Part of a small language model's weights.
Size: vocabulary 50257, 109M parameters.
Each number is 50 + 10 x the weight over the matrix's rms, rounded and kept within 0 to 99. Layers, rows and columns count from 0.

# down: layer 8 MLP down (transposed), 1536x768, rms 0.0553, rows 86-107, columns 528-575
# gate: layer 8 MLP gate, 1536x768, rms 0.0552, rows 87-107, columns 528-575
# up: layer 8 MLP up, 1536x768, rms 0.0584, rows 87-107, columns 528-575
down86:37 49 26 52 54 41 41 60 41 54 55 58 40 54 40 56 46 38 59 64 40 48 56 55 44 50 53 38 61 62 67 51 39 65 46 58 27 53 51 51 60 38 56 50 39 43 43 40
gate87:34 47 41 57 54 37 49 62 54 40 36 34 43 31 35 69 59 63 40 47 42 33 54 44 34 57 66 62 38 48 60 29 58 47 70 62 43 50 58 59 48 52 42 65 42 46 58 58
up87:45 44 62 56 42 53 40 49 54 60 49 50 53 53 51 51 50 42 43 47 42 52 62 42 39 37 64 63 54 51 39 41 45 43 56 52 48 43 18 58 49 40 43 38 45 39 43 58
down87:56 73 49 47 50 70 60 48 54 39 30 45 62 54 38 32 30 27 44 39 39 62 72 53 46 75 63 54 46 49 39 50 66 64 52 69 42 48 39 49 36 36 52 31 60 35 45 47
gate88:70 52 35 33 48 48 39 61 46 69 45 38 52 30 58 48 56 43 60 56 47 57 56 58 52 61 43 45 55 45 43 51 60 70 54 49 48 52 46 67 44 53 57 42 60 44 52 50
up88:47 45 48 49 52 51 49 43 48 37 54 45 41 42 48 56 49 54 46 49 53 48 57 52 44 27 51 48 54 60 53 56 52 46 41 36 53 30 50 45 44 52 48 72 48 48 47 43
down88:70 57 60 61 64 47 47 43 66 33 42 53 62 41 44 42 50 62 49 61 47 50 42 48 55 59 40 47 49 47 49 43 56 63 68 54 47 37 56 62 63 52 61 40 43 51 53 52
gate89:43 43 41 40 47 53 55 40 57 33 52 55 45 47 54 60 53 56 56 63 50 54 80 55 47 52 50 57 57 54 48 35 60 44 44 26 47 70 45 52 45 33 33 42 49 59 67 44
up89:50 45 39 44 65 40 31 42 42 44 44 37 48 45 52 43 30 57 52 48 60 34 40 37 56 45 33 42 50 33 45 52 43 44 55 61 55 50 37 46 69 49 66 46 65 45 60 43
down89:44 33 60 47 51 44 49 59 45 38 45 61 58 44 48 38 48 52 51 39 50 38 39 40 55 55 49 48 52 50 57 68 54 35 47 52 46 43 62 54 41 56 50 78 54 42 29 70
gate90:57 53 42 45 54 57 63 42 48 63 44 57 46 39 60 48 60 49 52 53 30 53 53 52 46 52 58 54 38 48 50 50 44 38 55 41 38 45 52 57 40 44 29 63 43 55 51 42
up90:38 36 47 67 63 54 34 54 19 46 55 58 45 53 30 54 71 55 51 51 45 49 51 59 41 59 58 40 42 68 45 39 40 58 55 43 49 41 59 66 42 71 38 58 39 57 69 60
down90:56 49 52 50 28 38 53 58 60 58 46 61 54 29 54 50 43 58 46 51 49 57 34 60 49 54 46 48 49 53 58 54 46 63 54 56 50 49 40 46 51 32 61 47 55 64 40 57
gate91:59 50 52 49 45 50 55 35 34 15 68 42 65 25 49 40 66 42 52 65 49 50 65 40 49 59 51 31 38 45 41 58 52 59 41 54 47 50 54 56 35 39 49 28 36 49 33 46
up91:52 36 52 54 62 59 48 38 39 36 45 50 47 41 58 51 67 26 44 57 49 45 44 68 24 51 37 54 62 31 27 54 64 47 27 41 72 57 41 42 52 62 41 51 54 68 50 56
down91:43 44 36 49 65 42 34 41 46 61 36 49 55 43 50 50 45 43 70 46 71 46 45 43 55 58 63 49 57 50 36 49 39 46 46 37 52 49 54 62 46 48 44 62 29 48 34 49
gate92:74 40 51 40 54 45 50 31 57 55 68 51 41 52 27 53 57 46 56 35 40 65 52 40 62 62 57 40 49 48 56 68 57 68 60 42 52 32 55 33 63 47 58 60 44 48 41 42
up92:49 52 49 70 46 42 57 27 50 58 43 47 36 32 46 39 59 38 57 52 61 58 52 48 67 46 51 59 60 51 59 60 55 57 42 64 63 60 51 41 49 60 63 46 64 46 49 68
down92:63 27 51 53 64 57 39 60 52 51 55 49 47 49 45 64 42 48 38 66 23 54 68 63 54 66 47 30 57 52 42 62 61 55 60 44 55 50 65 57 57 63 52 47 40 41 46 71
gate93:48 49 55 30 44 54 46 53 52 26 62 54 34 59 36 54 53 37 57 47 49 49 28 57 54 53 56 42 43 52 41 41 43 40 54 51 67 50 60 62 49 55 63 43 38 60 57 57
up93:54 48 50 50 67 42 38 46 37 49 53 45 70 48 41 45 55 47 35 26 61 59 63 48 41 67 45 53 56 37 47 48 21 59 36 51 52 44 43 37 29 51 42 52 52 73 62 54
down93:64 24 43 54 52 25 73 54 42 48 43 59 51 52 39 58 33 35 58 32 46 62 49 52 62 49 44 47 58 31 44 54 33 53 53 38 21 39 45 58 42 48 52 54 59 66 36 31
gate94:61 52 66 55 52 68 54 35 61 60 52 52 36 68 56 42 59 42 45 57 63 41 57 64 52 63 57 47 49 43 53 39 56 46 45 39 57 51 50 34 65 64 59 54 67 44 61 59
up94:65 30 32 48 64 53 58 55 45 74 60 44 49 64 47 63 49 54 53 56 53 61 51 55 53 42 51 60 44 57 36 56 38 51 47 46 45 55 50 60 54 36 52 69 38 32 50 42
down94:45 50 59 50 47 58 47 50 55 58 52 59 37 77 33 43 53 41 52 58 60 27 46 39 52 36 52 52 55 70 76 39 44 59 53 38 58 59 56 59 61 48 62 56 62 59 46 48
gate95:52 39 62 47 53 50 61 44 33 47 45 43 41 61 77 48 56 56 50 33 32 42 52 61 46 65 39 47 42 46 42 51 39 48 51 39 42 61 48 36 67 54 53 54 32 45 62 70
up95:62 61 60 48 47 52 41 59 49 59 46 63 33 48 49 70 55 44 44 49 58 53 44 46 48 51 44 27 57 57 46 52 41 51 63 60 65 44 57 63 40 52 53 48 46 60 52 45
down95:51 54 50 57 45 42 53 61 48 43 44 55 36 57 44 34 64 36 28 41 46 62 37 28 64 50 48 47 43 41 57 50 43 30 58 69 44 48 58 52 53 42 41 54 62 54 48 57
gate96:43 64 52 39 48 46 52 58 63 53 60 54 39 53 52 74 58 31 64 47 45 35 65 53 46 54 55 42 37 44 65 55 52 43 50 30 41 64 50 52 59 47 45 41 47 45 46 51
up96:47 50 44 45 34 56 41 57 28 63 44 58 58 47 21 55 62 54 65 47 64 41 49 52 71 48 54 46 70 56 50 61 52 58 62 43 51 41 65 59 60 58 40 53 56 58 63 50
down96:46 51 54 53 61 48 46 60 37 41 51 33 41 41 43 53 63 48 53 61 54 51 43 52 53 31 42 60 59 37 33 48 47 55 24 47 37 40 58 69 54 24 38 45 48 42 50 56
gate97:44 52 46 54 62 54 37 61 56 58 35 49 57 37 51 62 69 44 59 52 41 52 55 47 48 45 64 48 63 55 41 56 43 55 41 36 48 50 42 67 54 52 59 60 43 54 50 80
up97:45 43 46 37 59 62 70 55 58 59 44 25 53 40 51 52 51 43 39 43 27 48 51 63 34 56 47 57 52 50 46 32 45 48 43 44 44 51 34 58 37 64 33 51 58 62 53 42
down97:64 22 51 52 53 52 24 32 55 44 58 47 37 47 66 33 61 40 42 60 52 59 39 51 65 49 65 57 44 47 34 63 43 58 50 41 47 60 50 55 47 42 50 47 45 36 45 66
gate98:51 51 55 52 50 44 48 49 53 45 60 63 52 53 64 48 63 39 43 40 80 55 41 60 29 58 42 58 52 57 49 55 42 50 59 43 71 48 46 50 59 43 34 52 57 51 53 48
up98:55 47 43 52 66 53 60 39 42 65 41 50 45 59 52 29 47 51 32 57 38 49 67 53 34 33 65 48 55 52 35 59 57 56 52 53 43 38 65 43 58 50 53 35 58 42 52 52
down98:59 53 47 42 49 42 33 48 45 48 50 41 42 43 51 56 50 38 25 66 49 74 46 33 36 51 64 35 54 45 40 48 45 38 54 46 64 40 68 21 61 51 48 39 49 33 52 38
gate99:61 59 58 51 39 55 42 51 43 42 33 23 53 49 46 50 37 63 42 51 53 43 60 46 51 73 59 63 66 52 43 35 59 55 61 50 75 50 53 43 69 46 40 50 38 68 36 43
up99:37 44 37 52 66 61 49 38 36 28 55 37 48 46 65 49 53 41 52 49 56 36 60 70 29 70 57 52 55 52 57 25 47 34 66 59 44 53 46 66 71 46 61 53 40 47 56 45
down99:52 49 38 30 55 50 42 53 42 64 60 45 62 48 40 59 58 63 50 63 51 49 59 76 58 55 56 59 52 38 50 55 53 36 60 41 53 42 52 37 47 69 49 46 55 66 43 56
gate100:57 59 39 53 54 35 51 49 50 47 54 76 46 38 46 52 61 33 55 45 61 45 40 51 53 57 64 57 49 52 55 32 41 47 36 54 54 57 58 48 54 68 43 41 58 48 51 56
up100:52 68 55 41 42 54 50 81 49 46 57 56 65 61 45 40 42 57 71 63 29 48 61 61 44 46 52 38 51 39 54 51 41 64 47 53 48 52 53 48 51 22 55 56 50 39 39 61
down100:47 57 38 47 44 46 45 39 49 61 55 55 59 59 62 34 45 42 52 39 43 55 45 62 81 39 69 59 51 79 48 50 63 55 43 38 53 50 59 44 50 47 47 54 44 50 31 59
gate101:61 51 69 50 65 44 30 60 47 54 46 49 54 33 66 67 59 53 49 53 42 38 53 68 62 41 53 61 50 57 54 58 52 36 37 47 68 70 56 49 37 45 55 48 46 52 53 57
up101:54 58 43 56 59 40 42 35 47 53 65 40 48 52 55 51 47 54 49 56 44 46 55 40 30 55 57 30 44 58 56 45 50 51 42 54 41 36 63 68 32 69 64 51 55 31 57 53
down101:21 55 48 33 56 50 35 59 59 77 52 42 47 62 27 61 70 48 55 44 61 70 35 56 59 53 53 60 52 43 63 56 42 43 48 48 37 49 51 50 43 34 44 51 48 65 31 57
gate102:40 42 31 48 56 52 56 49 50 56 54 62 68 47 25 44 43 35 47 55 57 44 42 36 53 23 58 50 48 43 46 54 46 51 43 49 63 43 52 65 59 49 43 45 39 32 51 47
up102:61 49 43 45 43 38 64 47 43 31 53 42 50 72 58 57 51 49 59 51 41 63 46 50 63 45 36 36 54 65 46 36 59 55 49 39 40 61 52 56 36 62 53 43 72 43 43 48
down102:32 56 43 61 42 57 35 48 59 43 31 52 46 40 46 60 67 37 55 46 50 36 52 48 65 30 41 56 58 48 58 66 35 70 39 41 41 51 39 26 50 45 42 62 60 49 55 49
gate103:68 56 33 35 64 57 56 53 54 20 41 45 48 53 57 35 54 41 41 45 47 42 51 48 65 41 55 40 53 62 41 43 58 58 36 58 66 47 50 60 39 51 35 54 33 56 46 57
up103:45 55 36 51 65 58 60 55 56 36 53 46 42 46 35 42 40 58 51 38 45 58 42 46 62 50 56 50 48 71 27 41 69 62 47 55 65 56 58 56 49 53 49 50 54 41 39 34
down103:52 47 44 44 39 56 46 59 55 25 49 63 59 40 50 53 31 65 32 61 52 45 52 33 53 53 55 45 51 51 35 57 76 58 54 45 59 67 64 56 51 33 40 44 24 45 45 38
gate104:31 40 73 55 47 48 54 50 63 55 49 48 52 29 45 64 49 49 52 55 58 60 43 45 56 61 48 38 44 44 51 37 50 64 71 66 72 72 35 45 55 51 57 52 54 43 41 44
up104:63 73 64 68 51 48 57 45 66 38 47 52 42 57 60 39 67 52 59 48 58 35 52 54 72 29 52 40 47 64 59 45 56 50 67 51 41 41 38 33 59 50 57 49 30 43 67 51
down104:40 63 37 54 52 46 45 52 61 46 51 68 46 57 43 50 55 54 69 44 66 58 46 54 31 49 64 36 55 55 56 59 38 45 48 58 56 59 44 50 63 49 54 47 49 47 39 52
gate105:54 70 20 56 42 35 35 22 41 51 53 41 35 43 56 40 34 62 49 55 31 47 54 55 47 50 53 35 53 42 55 61 59 64 46 61 40 43 46 41 74 54 51 40 31 35 59 34
up105:55 60 50 39 50 48 52 29 59 22 59 51 59 37 29 52 41 47 52 62 45 35 50 31 48 48 57 34 57 28 63 70 40 58 44 49 50 65 59 42 74 56 39 77 41 50 48 33
down105:68 62 50 46 33 53 47 39 42 56 65 52 50 51 53 63 39 47 38 70 39 50 50 46 51 62 68 51 47 53 50 45 55 64 38 53 64 65 44 43 56 40 39 47 55 39 27 48
gate106:48 66 39 39 53 50 46 40 65 48 46 52 51 34 50 40 62 65 38 43 52 63 46 58 50 47 27 19 43 30 57 48 59 43 69 67 46 63 62 60 34 41 56 28 33 49 42 43
up106:54 31 36 41 55 50 49 54 49 57 54 50 22 47 63 32 63 35 57 78 62 42 58 41 49 38 47 44 48 42 47 61 42 67 39 37 47 47 64 42 37 72 59 59 56 45 54 34
down106:43 42 63 38 52 59 58 42 44 39 62 57 54 60 45 50 55 51 51 56 66 36 41 49 58 30 49 26 52 47 53 60 46 54 65 58 59 46 40 61 26 57 53 61 43 42 50 60
gate107:49 60 52 51 64 34 51 34 61 58 44 26 50 32 32 46 36 50 44 65 48 38 46 41 46 45 51 38 47 43 52 46 43 69 63 64 48 62 51 52 78 49 49 56 52 41 43 48
up107:70 53 56 46 43 34 42 50 48 65 33 74 50 56 70 36 59 58 44 56 68 61 55 53 55 41 55 65 41 57 41 52 60 42 56 41 53 28 44 55 64 37 51 27 45 56 64 43
down107:44 54 47 54 69 44 52 44 45 62 45 41 46 40 49 43 69 59 41 46 56 52 37 49 53 46 68 62 31 57 38 57 49 41 59 68 36 49 56 49 44 49 59 78 49 57 54 54